Weights of a small transformer language model: vocabulary 7680, no biases in attention or MLP.
Each number is 500 + 50 x the weight over its row's rms, rounded and kept within 0 to 999. Layers, rows and columns count from 0. Numbers have three digits each. The size before them is the row's rms in percent of the matrix's.

# o: layer 10 attention output (transposed), 128x64, rms 0.151, rows 18-31,50-63,82-95,113-127, columns 0-63
# v: layer 10 attention value, 32x64, rms 0.169, rows 18-31, columns 0-63
# gate: layer 10 MLP gate, 128x64, rms 0.182, rows 0-42, columns 0-63
# up: layer 10 MLP up, 128x64, rms 0.173, rows 0-42, columns 0-63
# down: layer 10 MLP down (transposed), 128x64, rms 0.162, rows 0-42, columns 0-63
o113 102:482534556547500497361539490509502542526587485557514527361453476551492536503417448507438507467448496461536535597521546548412551403539502484472496451415475497531484539437460555505423455472560500
v18 097:519462509459521506518447434520516512469425534518504434515433485481458528567495454558385464537446370529510503573537538386476536489420507518508440552557528444466550516533584465573445457520612466
o18 091:493503439479520515563545527479438448481606490564497472455589563470536432444573643410549403514468540536445492467553518594521478495521459506552522462539530507498530469497467478563550583478485415
o50 106:496518504443430427579434498528524578494442446487546453535464505508438533548480417577443578459572461504479504483524566400541440480494478520519458503501599488483503562422546437559451474619553547
o82 084:523474473481551438519497524537400467543484528500492589484378496558505527436527377537511579501530522515583515524558504457490499571477542429442438454398494550424553531561436543466551467492448567
o114 109:414499564585406542496556460484541481434432510461492679478515515544484530462511510436503435500539528479451481576535536544500535458427493519487512498562441514524475340483500558510527528527454493
v19 092:435485522498470500558488549592469426484479434452522517456463522499518495594587581427588498503489489618495451485605527489462494466591443443456529449482497581441564455528452558467462546434464509
o19 094:446438533540469499425454457481524515425505567484489563558494451516465547406466560500458531581540501568416512619539537632465542515421457443478486506398537481465461490403489511550515492514535494
o51 116:548524547394422447473505475537591455410438502498458458464511600463469413552529562392563442519442499461544526522423531461503463486519417482533492530508492477488604431531514551496527466419451502
o83 091:519540499472508455559510483489419498537490437604518404496473517505498568483500531486523520454448469463488615472347381522528539580482566469548406485548499464458552523517530444489519486479605512
o115 077:483523505451504442559645506429535493582510502518461569481511533606550551513468384523460464404444457499508503494513436411525450460537484545416497475440553494483400525554435492527441475474484524
v20 085:509519457499470425471440504541447596460543415501479454578452528507424526481486500461576526457475487534528477504428550489415486446440452423490376440557610539525450548451457509416417497484477511
o20 091:563518467560453466495566515517582492428519522568429596458429500522473508519497504470407568532486460519496459497498423474567457484544404488448425557405437457431515593515443544523463524450462415
o52 115:481527494492528484541517456529633539491449470520610444573463449539500480481407482531567486462552500529555581480403540489437473563527574435593584478522598485470522463429532486466453553468488488
o84 090:417474488514512522509419463427506470619522539452495491469534532421524400446498439461514452589566528430527563498485579580513543514492559520510579474517424540446591465534582415524519501495454533
o116 082:499485459571417579477513520478421467468450436486483391559540502560470549433544555493532401446551455514473457480499460448500456501538538562561555364517510490506425524557503551524510438559514405
v21 092:502502418581514477591494496550432519562423485385452509472513460566508484523513529511384486463496501466486428474466521480541544547413541584368531423415576573460499524505497500463508529515486543
o21 090:501482586557419520511574483462546508481487612534468556509467530431510440406419576479426525487462551465490562556450514539484518448473427490607496577492457450481510536404504561564565549486541521
o53 118:457482399359511446491490532497443520486471414537500423462479475512577606591477465431509487545501516469451459474506497476439553457492619521380505444503571496498494425497481464436475516538468497
o85 085:498455574546527462480498523502515510577516478487483538488421490449472405517564458490471425544442407607462482433474489469622407467427469555564470479518570487526553504557425517556466411448486529
o117 088:478556521476514511489524461517503419431440534507478383503575628554479490547514536516609495444495535503564529530439505568506487603565413423483467495475537572447463520548528519495404429451497486
v22 106:550518486454446573537531414454460530507590498543599485550489481455535518472486583465564418542515492475469570530567483425435414497535526516460473469375399546516505498528528509421505417531453448
o22 103:467523489518485519549588531539458535506391480533403506527442504538486535498434494538462506437497504444453441424481505485530527497451524582484540636507665510501503534497607496510497563548557563
o54 143:516530549554451519436437505502570566528628511471607435446512584513524414487578459493548545523466540511569536508565548522518517459548502508572433422439424541515437506564454490497468416516493457
o86 072:503415456496512500503462583473486488542443476453509539451480545474568504432503498520476489521519508567522611546393460520470461549477535400548562442573494534457522547556389425506577474406409490
o118 099:538519601516609426589470459462434484391414493486453532579562424534511518484432539458464532474422502481513474533539470490467489500492419463453461508450526465411560505449412532555443508452453525
v23 094:563474496486444513526547421396527547496546488497556515592474515557473478523440390500491522502549405392403565518514482470432549512444492439476497512477489497512531517466470426489548483422370436
o23 109:494558567506482576503477446519485574495380505456418461524500612472557488475456526521465540429421501507485569530362501559463484503483471414484401505513524444466565415482541539479436496481538456
o55 121:493484491580484477538436585435537529509534424402594556532552488527447569460525447549518542435554526521481545537589564543433438520483525504570535524429481520497513501408466476574580485508391522
o87 089:385480517569434482509557532478461407503532444525412572512414532498432454378525521451521566487548486496476526465566503461562479525476553563495477479551517511573401559527506495562459442507593470
o119 089:506441492415611492542517591476522557541564585637572489439472480489490506498460452538490489545504445485530411452548517499590531521488529517479588484445505515489415552539435487416506553511489578
v24 094:461498428520516500563477503550429527505527580568529473463522610440462530494496489531561465568463606510467459552531545471351500541461512484508511510499561510477457463457458442600513461409387525
o24 113:477499362498507549504501444510454448509577542420532621544486432537535448609530510584516503474568488512508605500476447529525421500570540539511439462460463478511535501558495574543595509529469516
o56 114:482490558517498451463478501508607519463501470562511444397591483445519491461511496491552465521440520551583456465505535498437475512413567525521527489574585493575431400473464511563491409430394464
o88 104:500535513442491523560500492507439513537388491577411462515493516521513555485559450486474477509502436359485368515419521509515483460504475397476529544549467531543544561494553385503464560561559503
o120 097:492501608477489555452406545524525548500527455526572602522505508434488529481464584453386554462525501521478501510509462534506626557544484498518482545531384529457505464495476506365507552569524475
v25 101:540507519505469617603579532522439479564501456450554523481518536530403484612530583466571409474498445514473519474421444529470533453519509458569468514457482597497542544441487554432472548478467542
o25 101:529565484482565472506512439521489543583541540514468465496610511432431569498529505451506481425474488468451558508605616442495512490544515542475559423618503532559478465422498520485429592454547481
o57 134:455457514450461564566524487471547514536502427507567445460515584511514512513526506417549483500548499546517523527324448566527448509517605491587486543465449502444563486583466436536520497418426496
o89 084:432451529492523483433483477531531501403566530544477532437397472550454462447447496507491510553479538505520477456561473374490570470524536492400500506436616476537466426449481514540489411612466488
o121 078:571497531531461452534518566471447456390450520450481516533468568479604456559477470607573572561539550496522566560466486566503491472462388504490446484406457480438484561536521555519540450546461468
v26 118:600458493513434495515413483554521544573550485425506506515471518567492465528511455584587467433494483503507492450475444490462614399477477462536521532489404558497484521576441514594437440525583451
o26 074:428454535592487549540537516445434543537425585489477565427400411493532454562465490436508396437442443491555483498513587476552552532503528454437520525512509462455446458473514540453500473444443575
o58 144:487460495574550435565540483556492424507537395445571470532518595578464586429463500507529497568479491534511521516439424509526449483467571500528442458537419502489541530466563435590410490569555478
o90 099:472553479436459500442487453495545523455465486532531389553642486591476499545501498521478437463601471524495435415440430553470471488441473621489484536444528432494443517510461484473508509610509489
o122 072:425537470466477471506498602481618485472515568524425516506512525417514486462575540462469509525501584481421559501567544443506512539471555466479593478444638549541499463455459528486495496375474474
v27 103:569493473467456511539521394578469451518517415499473539558581552472483535528411587472428592519536563493530471576464502452551454457486471489424524593472473534465438465532475528526563580569538433
o27 071:401551507545498517459482455504461502509490494597474505512431407518590541540512514472494510547599355534490520500474432539467447474588469475613531598499438439518486540526447527496411475494536490
o59 135:591480481449556532530499472524517504397547478455522561506522515543559518510527539478509630533446642504543481587518463450438522440458504486479498370622439550477500523510432482503546526476492509
o91 090:477459490488484461492483523474572471622646498459489446475524526539487418458458445517566486515356533515513489454637548466517469541476460470531474396431488505548500466506502575510469476469552478
o123 082:499528447637426507494493473517420464433341557489453533522582462439471546558501479514474476493540483453505463460447508487601524505525574507491495539545482461493492467468565467471562455464371460
v28 079:444526541479505519487462457407426534554507545533495592477447573530490560461496500533401539458494545588517401535457594425453444412381562419480506517489466524497494453457454450508493468563501498
o28 081:515444463501519493588476441541558554496578424546452481573555506505452427498501468388502532514455452514520467486511542518499489586600547399417447417424451558432522530461545484538492500440439450
o60 104:530452451444520432470502490477522513473452462511529594424521502515567592477479493509448594490522588563523480578420504552480510502458509508573503470531581477516428445398403460484399488561578452
o92 101:522497605522389554477481504642440506452481520508510517461504611467490548458450517578587509491450469521504530525509433556543512503530523557469462460544445457424570573585541539518565452489542444
o124 083:510462444394537535541540501466514406572443526464528466579471457462516519590549597544528481547494506525518565417502398400474476437480447506578487585521506488524456523576550478526475507545488595
v29 102:434536482510469450513490598455526421436422485465479511518530506492463641465496421569583408536557457517432445562473494514502562512538493530466542552467534472465540473488463403562544467413460567
o29 096:516481437450484557558496523613586528475558490583436599473515515461463449480481450475467598431514485496522439538592422551526538484501459574520579435462484571526587535513445504529470538483523581
o61 127:432552581569534416490512498447530438457453430447445558510482533455472540456500531528501434533420460544428495453521499456472468562381468470495465656537561461550487470417515505550551475499457490
o93 090:559412514519493456522540575454454441610558524512533532469469510592547519473458547527445536545416487540501477446452591470449411400475528369584509529535478533474521510517493499467547463423468469
o125 072:536534482494517418459484388522402533437406532506588447500556486495507523630522418537560487521453566453583591535450501528522553519480501549480412524503517444499479512469568518502501423518417511
v30 097:459500505434505511443464549380537439414542581602498480544502542579489485519544407407564457561481553487485521525422573521561508516509499491544554415544563511484517509428563568454473531552537513
o30 089:351535513552509493510512422496467498509523431558469524441510448500479525547522528521508571571417402491466393469462515537527418459470434532571489517437452516556520543449500440452464561623511505
o62 117:509494421567547558478535509436435440562494588571443548460445422501502456414459538520524422487535490522505692507452538508489521538463489502497595573463540482502458504443518536499546534496519444
o94 090:535519504511406520430492518538466553515485516484503493527456519533472506496378444486527433432495560533574556374435461494546552582503481518478413496595588491443460543569461589539527437447461482
o126 097:515436517517521496530484535436571467461424570460534608566496532446519504440590549476377542519579491479418477575479489547445535489562544442536593585488440503475476464488520445512530509456411531
v31 100:419510436501517477534487454533440436502493580494455622494518522482543396442557511562433522417400472504514532481428452499534477495443527524417514510570439476515523455494490562518501571440516367
o31 086:449529632471513560470599506479589480506557502503503432547415585497480444551527497553532512519505525458467527516497438526515547539623570484617461614488556519528464455539535497561471490508536533
o63 133:513493335489481532569483555480494532491448475480484626486581473444538561494508507484481538436487520517446424474501461503600456453418480505471416408457540511548619497520496539434472507462495464
o95 088:479486427510455457467438456493555538480491563527546400520547452566550516543564475495379486511488576501561488579389528533511522506439463520459545550542547452431430543433419427501489519576548553
o127 086:491494534572488464460462433546467618541476468509568422549539415549422463482487436438493405461588436520485562494590474492469488496590565542464481429536364511482497519498550499533538501492475497
gate0 103:544537542459460420440428540451452428541531471561487463506475500533498567492519451511522485554468474431357574485542507471483534581436500526587580503480528401492433460545487504542615509434515550
up0 095:556465449470478463419461521500476591446504563449602499489500439574492542473505572442572465609511481522384417491494580488517554519496508470621521554422550429480506475474538526558538465491503482
down0 094:528466531498560475557437515514531445452490529531409505589558564490508454450512446457401502474495476488538536526494395475498437461495457517446555579573530508369517585502514524391448472448419537
gate1 100:500530540536502498511461596496572525609401450529489502585476537648481495509538424479442494444538492532432412469531586483531494461445525391514535495452480488485486444440501503510437537408496526
up1 096:496520425465448522453534525479640499551510558525448543587528476596536461606580498476476517492506530538498478533422579551495440453456488406526454442492420534444566489490523503544538526441405491
down1 103:433550391457460478521510479474452545460456494486608447474506485506483517437478440590625492470489426546491531533603496505525435456411499628525453576514504455517519521540513483449520538478532416
gate2 083:410494501451386522526570481444546512625579512440525484538445505492486520469560499426552467441446546439573590513462555496488417530572482494482535477490441382497504550529503495540502548427463457
up2 085:466534529523363516535500506455497529468466458392468505415491456483488446500596552500502501386511570469509533541498518531544518429487487555450529443430551438529441436545495533624466454503405473
down2 093:454493502487451520425504438477610441511479478497508548471543480442443534509527505473454482649526492452521530440605422470528488530354557458525484510454569488537422395470519475470507550480544522
gate3 099:488534535527613566455550492539482456451550538483436445416383543446542476482513522491404593476555409478579499536536570509505471546525515557468458427462537509452567478514475559434572511493548445
up3 106:451522586516609567544522425502473479556505521534512416429501572524534501469489513541465559520470472469632509562486516532533450604494579503492421539536526523440574544508610468454499564545547479
down3 104:549572519496493555543510542476437503391464506462451435627593445463543536532464459469551539505488455521543565463474446471516422536479465477504445442470529490503562610433448480570442436480429434
gate4 091:518475441542451437587519509454528511496515407523497486585529521471588467472482456627481457440496503445522482415585583487423524567493528464510545389525537507542448469505550567476457501395447500
up4 088:456517516441491534536443538537499484476560493535524540387482571544477514554526493541441600584560467532511547500496602445555500392531390532557592488496585447534508479527480516592476489517549559
down4 099:451472462446533459538583524486448479503460480520452500393489400583465534528527477474571459539569514558452522461508607429492433455558512423510554414456459455591525445502500482497549537462544399
gate5 104:412349559517500543531509556499516509521571512539482473488530602552404489493617463421513538551470529495528552490608542434568467470498518504601466470488501507542489470530442497552428442512536511
up5 108:535442455545564501558522514434456445550515534517385584542404499584492536499510446511435492528581511581383483444557454453440533524536509469474575506546567524599467453482556515473529512476556523
down5 106:509418544463450541537520580549614436451494476499537515442524616348476566453490511456581513513521567486517538553560482503552520462451496523506460503378499549478515488538577520549486454479448516
gate6 105:539600539484409481448436488470521439516579575544452493548415526485396578400438471456532469417453462492501524454513527502512537498449491617486467447521594489498468446459464476535427447521512530
up6 094:474418488476420458505428532605525482453424522572409538444510510513509506502497532474510431503482547472478477485468566516513437493431510416420563449526437420476594492439483475504498528588364522
down6 102:511530519582497513507527579498486536553565489461458429633430610502485511509558427508463504546413450538475445455465428509482527492512504486518485425496556521442576591530490470544462488422626518
gate7 106:523591494471534468501513454479500500466471463490418467486429463463441467460547465414513639450431400456569443418507532451473458523543512450543486455609490506502400492528577436475519557447511519
up7 091:360426505444451452465515561518485511484497565540533515544559523492516553506485472612576427450500501513476511501546419502505493450510541521539526560400499480583512549574443483551420378548493549
down7 102:484467451548493446555494398479485454488538585593494422454546568549464458477555569473452398481575458449488472482508579593483489408486475604481411453457504440483517492441507520496502462573517519
gate8 098:563486551465483540431545501456505594477527471616452422576422582578397478523557480436448490512524509555490509502532464457432524414535559504490495546561529534458546533564523419565509519545570476
up8 095:587483552419458447502494493528501382447506537469504467528477569450540417541490473515462495453538498472556468498552498486515526462563503586565495522476434475415439695506531520439509489529563530
down8 096:602524481566539616501516485521441499565522502487469528601562525523414551539488529462548519501514585607510481445413507541526473458481562376516479568483563546523469410584541494522483513475495482
gate9 100:488514526608465466573475554459551454400489433489431522548511609542497445390467493557572518423509552538519429502632485498546471495479519477497543479594517523464505445491405505517538518469527458
up9 103:543521434558496507552559542514489444465497514508429528563548546551391543424524518499520437470429522457411472549527477445632525514493485516474441625526462504460467538487527531606499575468583490
down9 077:574556594454469504466434460520434469460392462491361411543545556502528527506497513467596480474483515552519541568548519490511539456509491529490530541358438524434560500478514547540578494498492536
gate10 087:548538499395547517587441574525555445475516610492512513536524540467409502483552555476490470478586527569569535531506495433470507438482579449518530592524440593580494510558554537535582487523528469
up10 087:476383477585457518500515500410532531497439409498483563527440497519536493448540436552453556454470434471489488491541518608466475559562372470488511457467550489394507462533469438550561444458459469
down10 103:556430527557453415590454547514507545556478437601550449501588447505561529534496467502444547422563490414523455506524482467456483506574566527574486509502470508432433584511599539495554479546445480
gate11 092:517472534522458500558538608455506541456423477528522450450465525523511547444392439544542555496569460430449505497471583500480422540452553479399479518486534461420515434529430412485576514526410545
up11 091:492550436522533511489418451534456352497570497482457531582387503517489461570497511495526543461503506515445468533553472492514462465555561516547553615426513518508416428428426553540574463497477528
down11 093:533457513549442550450420483419438495540526462490534474442486427506613551507518529439463506570468495484473533454489511546393549502492539470488415495455624477503475466544359521549596521551489504
gate12 079:514455559425461394495577489431560426507544528503519526522441458601483560500519479488484494537375432518578531601515504523506466532555442551476452440541391464439473561557489446519470464491464520
up12 074:541469528542518566503533458506576471341464535556522439520477500455536528494534554534523568357612504420507469442567547486499443536440535446498528509438512525488582479472527484495541527484573432
down12 091:455411480410530477606456411478448543485499552458402457547569510481431385457482463485535579485507444443530503552498416496451474545490470491458525480589515548505552538421465472451473528433443487
gate13 104:470498548556409610494434519445451596513524533517515512462526500473482418495494407544593534384539541474576522489562627559495503463443487513551566468437492476470560474460519471484495521551533438
up13 104:441468580534468596458360442522436534566552473474517497558509493415528448406442486609578507448539500487524498532613501593508471521509522470541534477482506521508536577515420523498548539511519483
down13 091:511518428474580444510596465531645488450514463554546487505489494528473575598507541517403528529521482506492484470339436421500540547552483538422464500523496519551395471499516471497488524500483480
gate14 095:443556438498489501509485441483470479366610467493471475566515478445430490557494444452558527434495618583519501495464482479499570479470492548458456424494514503483413563484466427446510604558556475
up14 094:555487501563451532365428528474492579523462512536565353490506506444470439487483504475492483584499549532527597517504540461520482572432486466580461601541505452515438577489511473495444511476527422
down14 098:512495560459590481500491568460415517507462493483492545461531513412526498568474627520571497436492457463492563518509490367476524507498477459523577399478470416587575515526520590538465422504530500
gate15 109:445432527463588444589516551544505549536531439552384565478578504433470472438497558460432522516513470523521470491588471492498475545537500538420467463531475584546572456563563449540556559433484442
up15 100:595484554485467457452497540418494469490500510568504484540497448590514616527512617420530506527543500491516563478445614482480566465531556501552467602528566440486525491516401397520471490506478506
down15 103:478563422428491451533505475638502537489512549515473534518528548431512501517541562457557455535534572547484517473539550548528482548477525591511421602586497528563479535528549372446474577451469507
gate16 082:504465561504490453466526535477540544518493500558510429514589457548494494472463607542603578527523435539403516463533455477483564577604492504500438573529461525500404459518430473523421450482440417
up16 083:573477546513514521454535587422595480556471430428557460532501508467526493569579579471636495471579539479481567533532455472509507593553519461545542477470464562464571499566454543493514507438431488
down16 095:546541544437507526524490475467572532473518465468450447556543559522447523489519437541531591571430422520583450505517400458507506462551413482537551543390502468437469531492436475436512611432445467
gate17 094:546517520469517506502499508460438527422511490421480552476528444584504494608563459488474503377529475454461458513567538415460520499510418623462511563554498504453569522520564486478637567480515502
up17 104:553555507521542527454482519531437545482548465483430548522427559412379501610454462426515481516543554548458481496504501453460570396459450463436487541512518524476546600515502529443538618467472526
down17 101:480470421457503430550535467517513517513439509507535506418512476534533541433571525551490513518562459504435446447388564556482541564529601519550572476514551526517428366464499424492466465605461492
gate18 117:434592590513540489422543524381496484525422531519557502451555510474437517470477575504445530456499488482371575559478470420517405522566569500537513484493491422463545508475530497497485584517560449
up18 114:439536537502534466519551467527503547582469487461481497478560621453452482479514523583460370522572466505491478433468564423442547487423481431618557477454546518528478518492474501559433499526558409
down18 106:522497492518374537428567471527503558521532549464602467568518530531587508474505515451478475441556542517360438484527534579517479503474453563471526536576570488399433452519449460486584518491530498
gate19 104:500470529570563480509572469487446507469432514526497588446448559557481406482494553401490517546446477461415478525539499516618570498539529467505566446499648555437486514465514487499600456479523499
up19 108:523469517449502515464539463480370479516437493575504539458558502514497435457445506485645467511442487448520575522576589535616606521493455511494523497501522453434587498410449478451512477491497527
down19 108:539453480538652512506488491494425440467518449529494413493569466517425522457460491500584531519419560437565496448520439514468433469482495466521507482551548484523608568457532449566422447544473586
gate20 090:492534514534433404453469557458504541446540506528586571555473498495505531414579491507604464597511471501466451527385475508575621527554435537510505496498489473535519527462472450468569479515438594
up20 087:413514519492468417387527568462383559512477495553454509544464553538470604489503429465535421555520495518437554537411435508486560490520517482521580552464478497505513465413506495404490547421501530
down20 092:534521502502634541494439519497431535479461485492379444556529379494549566512504480547518534388461526581566550550466437510533490528592468457536456534459486508525506599463499530500433526518428487
gate21 105:465576502471447546386516509493458557534502637474496481473471485476566384497555501470546406484438456511496549507509542534504590547509392426475592557480479525445489463510515589462500476494569506
up21 104:445511481476518402493474526552583517487514409395575496542498519544533579501501387524498582463552461469469434556498412472491422479426592489451485449489486556456557462482430460520456493574439514
down21 092:557513577533449574473554474503427550468495610459440473483485551465454383466489538491550387504430506476515570523565527519577578488438480519513571554516476437488570561523552590491525491486570507
gate22 089:415604512489452447589523447510459389475446522429512378510530452553445551470532466484480466486468417491453421487454469554449508462403576515521435518523480399523511467527522469520535541515465559
up22 098:562419524463546461438555532461391454546532408511494571492509510401563512567485525483528408564445468523433477544571531423575508562479448528406531500488490580479500502420506531545471513574482525
down22 091:514520476517449561461496474496623521497435596522615454540418521539480514503579482414459530493507506537557424437517560545404512579536537542525512557517499513430461476541564520475442446596559522
gate23 152:487561524524519570480427572421578455492566477556544570383478512465444486456544494455578504574506417422503506567546430508495492546593484532521433472428455435534464487592465539544505457516535480
up23 138:494468450412508539526498565460432502484482434581479525613391505525504524562478448529466474439472483519566473507549453542479411470495586448495462551437505513445506487569405427563573516446534415
down23 111:512434538456473515503457512518385461485481451510533557472413433488578560403460539533530511578485406517512600557548562465537492479572586492481425483602450512503525542537451484495474460412456482
gate24 101:542466556513409545520468513483587503447420552584541504501566520552498417519610520489524560492497555489489390580574540520434457484519519476477408462586534468519540477485500534473428436456416547
up24 111:444461510490439472523629555513453432502478489493534556556472419594533538512412541500428475473530436553494553506503576586468520485525541499512509576383431533411547519447478485524407493518548537
down24 100:577484620438497520452520601402417584462469428436518437441500465579503453451410481460588557432469468460536535528539511465516511471515466536511433479548502510510507458500538551453493400456504487
gate25 088:440540527565611497488513473462561550431481529488537507476594571616475453464526631481489423554434561524521428504477586505496512443438550557573412512522509450505538499560509496482486487487481433
up25 086:537411569449514505468519565429573440537459390423605488515466512475509509534545510452511466537424563483569489524596434425496550484437543427566521479512468514548432505458466536435461515490497408
down25 098:395542441495566494564521457489568555510559454534566477570476466476402518628557550519439513542624447547415504487500534608485430557512520478508501493490500466579481519522533481478508561494544535
gate26 120:506502474455595544596563526453549552596518520545382464464509562484465526481532416487445542508618481483488501494523467422477416541525463454499481509537444524563434502493483513390578514449571469
up26 106:534556439516522461589579575482426505523628485539502512517526530445576481526453429507604497480564476505570551424520562521477479433441439483461486412604506553515476508445556468460440515471475464
down26 114:491499453532526548661557469449511504517503501556377525508505468527479601493449447468584491494463640444527502445504471485455528468471457457468487479385487511539558482430522566496515457552557517
gate27 100:468497464396496469512549530424505442527545541437553468409477494510454488541394506465512529483444534460479428421453457450458465498513504522375610476482536461424529503504348489452492543501530495
up27 099:573424465534476536557457488457497456458568552541468573604458445516504588444520555564501492561539529494457524585533576520512466480520552522435407523495608491364527475468484521488510545441534456
down27 098:473533465493454569437450426496541501576529467482530431435414400434566434643414510486538555443540490572540536512483522536502449476542467501507468531556429502528430472590471467535508536487445541
gate28 106:481570456404497452519464544510514500571443541458438463449476565492560523448513514497518527473488401536468450466442538571593525609573560408571472566493504436472446518478452483516402462560487558
up28 089:544587511552539504479471550472496555530585417456431429444500507469445488523508438542549523457465528449462527474390536472432499506559376478400512509577480477461492420537493531509521380507508570
down28 096:560529575505555420548582515526617514514594548548519520542457437475512584555505510486529492500443595527487524556565475532474488444431431526469524488499483496562612540511530580475433582429504538
gate29 097:472564465462524491553426566467612535460568500513540461541503589504512427540462472491581476512496462404427546484606461547510469528564446535438487475486478555461491536629458602519546513495459471
up29 111:496509401457584507489458492437545493516456621449558551558485533485487561579418562494545484469458465445484408463407537466490382494496438432494481481499490493507433494512430460495468460469569410
down29 100:542447547446446438585545479569515496521635456448469425427480482459481451478638451441463564519539517511549555525583585485477498512526499474568573523503496522512487541392523551513516527550492536
gate30 110:459567537572405501547421469401563447451417517446505526555493550571488499524519433370521465482470384433514507493562468507544523517491488511538482472582438421475562552456531474498476470504570526
up30 111:533526590474549546390589514496450567576444419498501482447579475503534546394521526604536565538542499524505415483510414505573488477523544521438437547478466520417451514529527439486468488507449462
down30 115:508475481540528502598491440457533442472528571460539425559414521531557442647471443473442486483491486561506503535410498534474533568537478490600640484475518458582542489433497515493544473510525504
gate31 097:513603558534558500454440515522458638437521556568509539438454500498487426475540525411445525517515591491504520506496501601458461573505545540467528524546478459549432498449482501419617478571516485
up31 105:372619534465564521477429490538457521508535519525500456492527521569530558467427543448477407472493481477527539504493487473533517471514543498503510460510466428509565487529548463375422599555396416
down31 102:528533492525605474411484475477428511486474482573531413599572436492418430536484447526591589486473507538499513536492448508448489528519546504481530582494460478504405557390488542544391505496529505
gate32 091:509532514454486601526506451614543551446517550555502520498551467579575436429460483529565423499521485539605513476501436474537546517521575415452616463542457534413495515562458458500463516514461553
up32 086:490509427497488413545500545504504437431584461486563549494455462471509502525550605493451551525442439565414469454505543453467418584544524381479423531486483510574586460512554568518485527429474499
down32 097:521549522364477529523497535467579566424554519516567515525490529568563573425450494532506415466543513600629578531502448513456512490550504435424558464485497524451545503521512432443510485439491520
gate33 109:412473505491452472565531464460581482587487480514486474457430548543457419476441510535571500559595467457508423479574431525569555440499428470595546481550523434511455448408485458463477504447427494
up33 092:500460520435487517573475477427515481568487490565457505419521509523525476464440435570636471480514481459527511456564467408413499421545487445629525528537489477533502464403514518468470587438446527
down33 107:504517552460530518533533459481432466500405450502422499419433484505440506566410517527489538536498494458626476473479513490546411559510436484452511469469538478515534545471478511472366385544392538
gate34 101:559490546480560493468464485486597426581452496446419547448460526437457475481530407412517497485472585532499565535507587494517468592515561471565431520456503540615543511504540522518449576581478494
up34 104:479490451509378442522426471490487507491550486472542529557477571465548544528547470466548528486404467487461552407476424446581492544398422472512454521507489478401495534596477524461577432483497586
down34 096:511390498567467483457575479499515537550525470572457529417470508486470525545529521505438466466535451571438394570515543502485534409535545495543563396506542567557443436385483496579483454498467533
gate35 100:535446584445517448566503484505588506512499491418482552563530503549486429459548489474485511550544448539542464584578541463522397358465521515522560520481407464443463524556503507428591522461555499
up35 102:403598529536581520425424484462459538500545495534532463448452512578484493588470526511532480494483543535433462470479502472432555596527443477488448450598490570540575504525453440561440448485404542
down35 095:574590379543474512518564501508534548607491548480547468531429374521439515558463512467485531460510473484549461493553535535579496474479554581549474528498469516526560408472515408469579529576514514
gate36 090:538431489403475541509485445533460422528502446576484450495583594536501524493493412453507478457566500468528534534439521617543386515518513533470474552439492457486586528488637520506499423525499504
up36 103:382484543490398469554531526563444506484470456499450469557556502422553508510429529451605472514570416491503544487442491618553507552505502514547438494385488483459549502510492494570483566539558553
down36 085:496527465502484468471461489491583552496512528425560520435393446548477578554528522534434600466527488463443385488512591444433475532522571467485557520597556491496416505510483507391504493546468443
gate37 116:559482468598473441489489526519427518474494548521413478542511518573532527500524531440412487543535540552531456494584476571500462541501521405581432536598591538495447516559502569401531472403470509
up37 101:494555471589419402441468499544459471437538461475438446597491566534468582507407474542493523476534521493484515437489512549499404521432494464547450498500546468464497506525610470440553520402442583
down37 104:452477503447466559525489490484487401476500472468510490428526470496488421468464440560573473518431475488541541474463493440502481596438373574409479370409497483475549491516541507532577429516508424
gate38 099:538576571547545521438529498513521553505553571543544499454509614441474469447541470420499510498575432436551519540467530536600430509542476508480475527547445510554550495557515645491490534528438406
up38 099:512572505451529517386533517552366464530506498520500436428525552518510594508511506514466527439505555481556534520504513532562460565547486504414483573522499585513569483510421592426533479446507383
down38 096:517500528436432556490456528444507576383481522469414533505588539440577566434367444506486550525470433480515510526480492489467567532458453544575526531464558432471534547521588439509487555558513485
gate39 092:439597580463480501448501410580557490465420415518535453402536513458469534537533490433548393543398459556531500484473450520515531495463555532484455533455500487565577489417536430521537519558530502
up39 103:416447608436484439473460537426505495490443463519512384540530611531515443465485560483505522523501438416537498487465430490510382518407555437539474554543519434511520408522547525491457459518517491
down39 097:547590420578509516458454513573510496491564467525528586481519404515521465450505473559356554500561489477443458409441539503457522575596507488494515502491510454476467526475494426561602533482455456
gate40 085:543477429505539387437486541553553446548463451542565523515571569553583491526459439515467535505509517496663548523452572578553469509506490484502515463427443454518492512495410541463436484524572529
up40 090:468464565501468595553526477510474562494511535447489506466433492448439570423486503481505449511485531558419570488479383516443550497444586517528397453494513483506463507449526533581399424617476500
down40 081:574458504423479505450541471470519416615544474532514486512436465454476519563381493520476531489607522480507446464469458550522474576530534512576457413590463448502433427530515510540549520425415521
gate41 108:441555456433492486561582574498540523514541477549439404516601473490476488419503602457499585490470417439486474498458566524475582534451534514465506466525563410517520443542510556477610475550462478
up41 090:438501472486477443579485544544509577467519509582469503429532484508445549468431530463538581490444462379523517559518513548483512495513451482422477417519462573520550528472506385471613512572458595
down41 097:530485501473516530455489518641538585460533516537452472563482546494439563512469511437512558470427383550572590574514543499500452478517463551511516470427521497557563415480563495460605430511495460
gate42 109:472494562608552462531528635510445497510509543500508467457565508568447473527481503449585519533421489522559546510483488535485532500482511527499460433491448541375551437634503515489565530509424412
up42 106:519496498435522544509446539362473519496512532478471465607517484542446470482426427595487581494553509536500496536502498438530512524451597525537532435538566496462499543523577512471458516623530376
down42 108:481549564448479481524571512574475528482452505474528421500407504496479501450554535468444428482476521570394554533582521438483453490478529518571520496578485435600496443472527529553537456463660522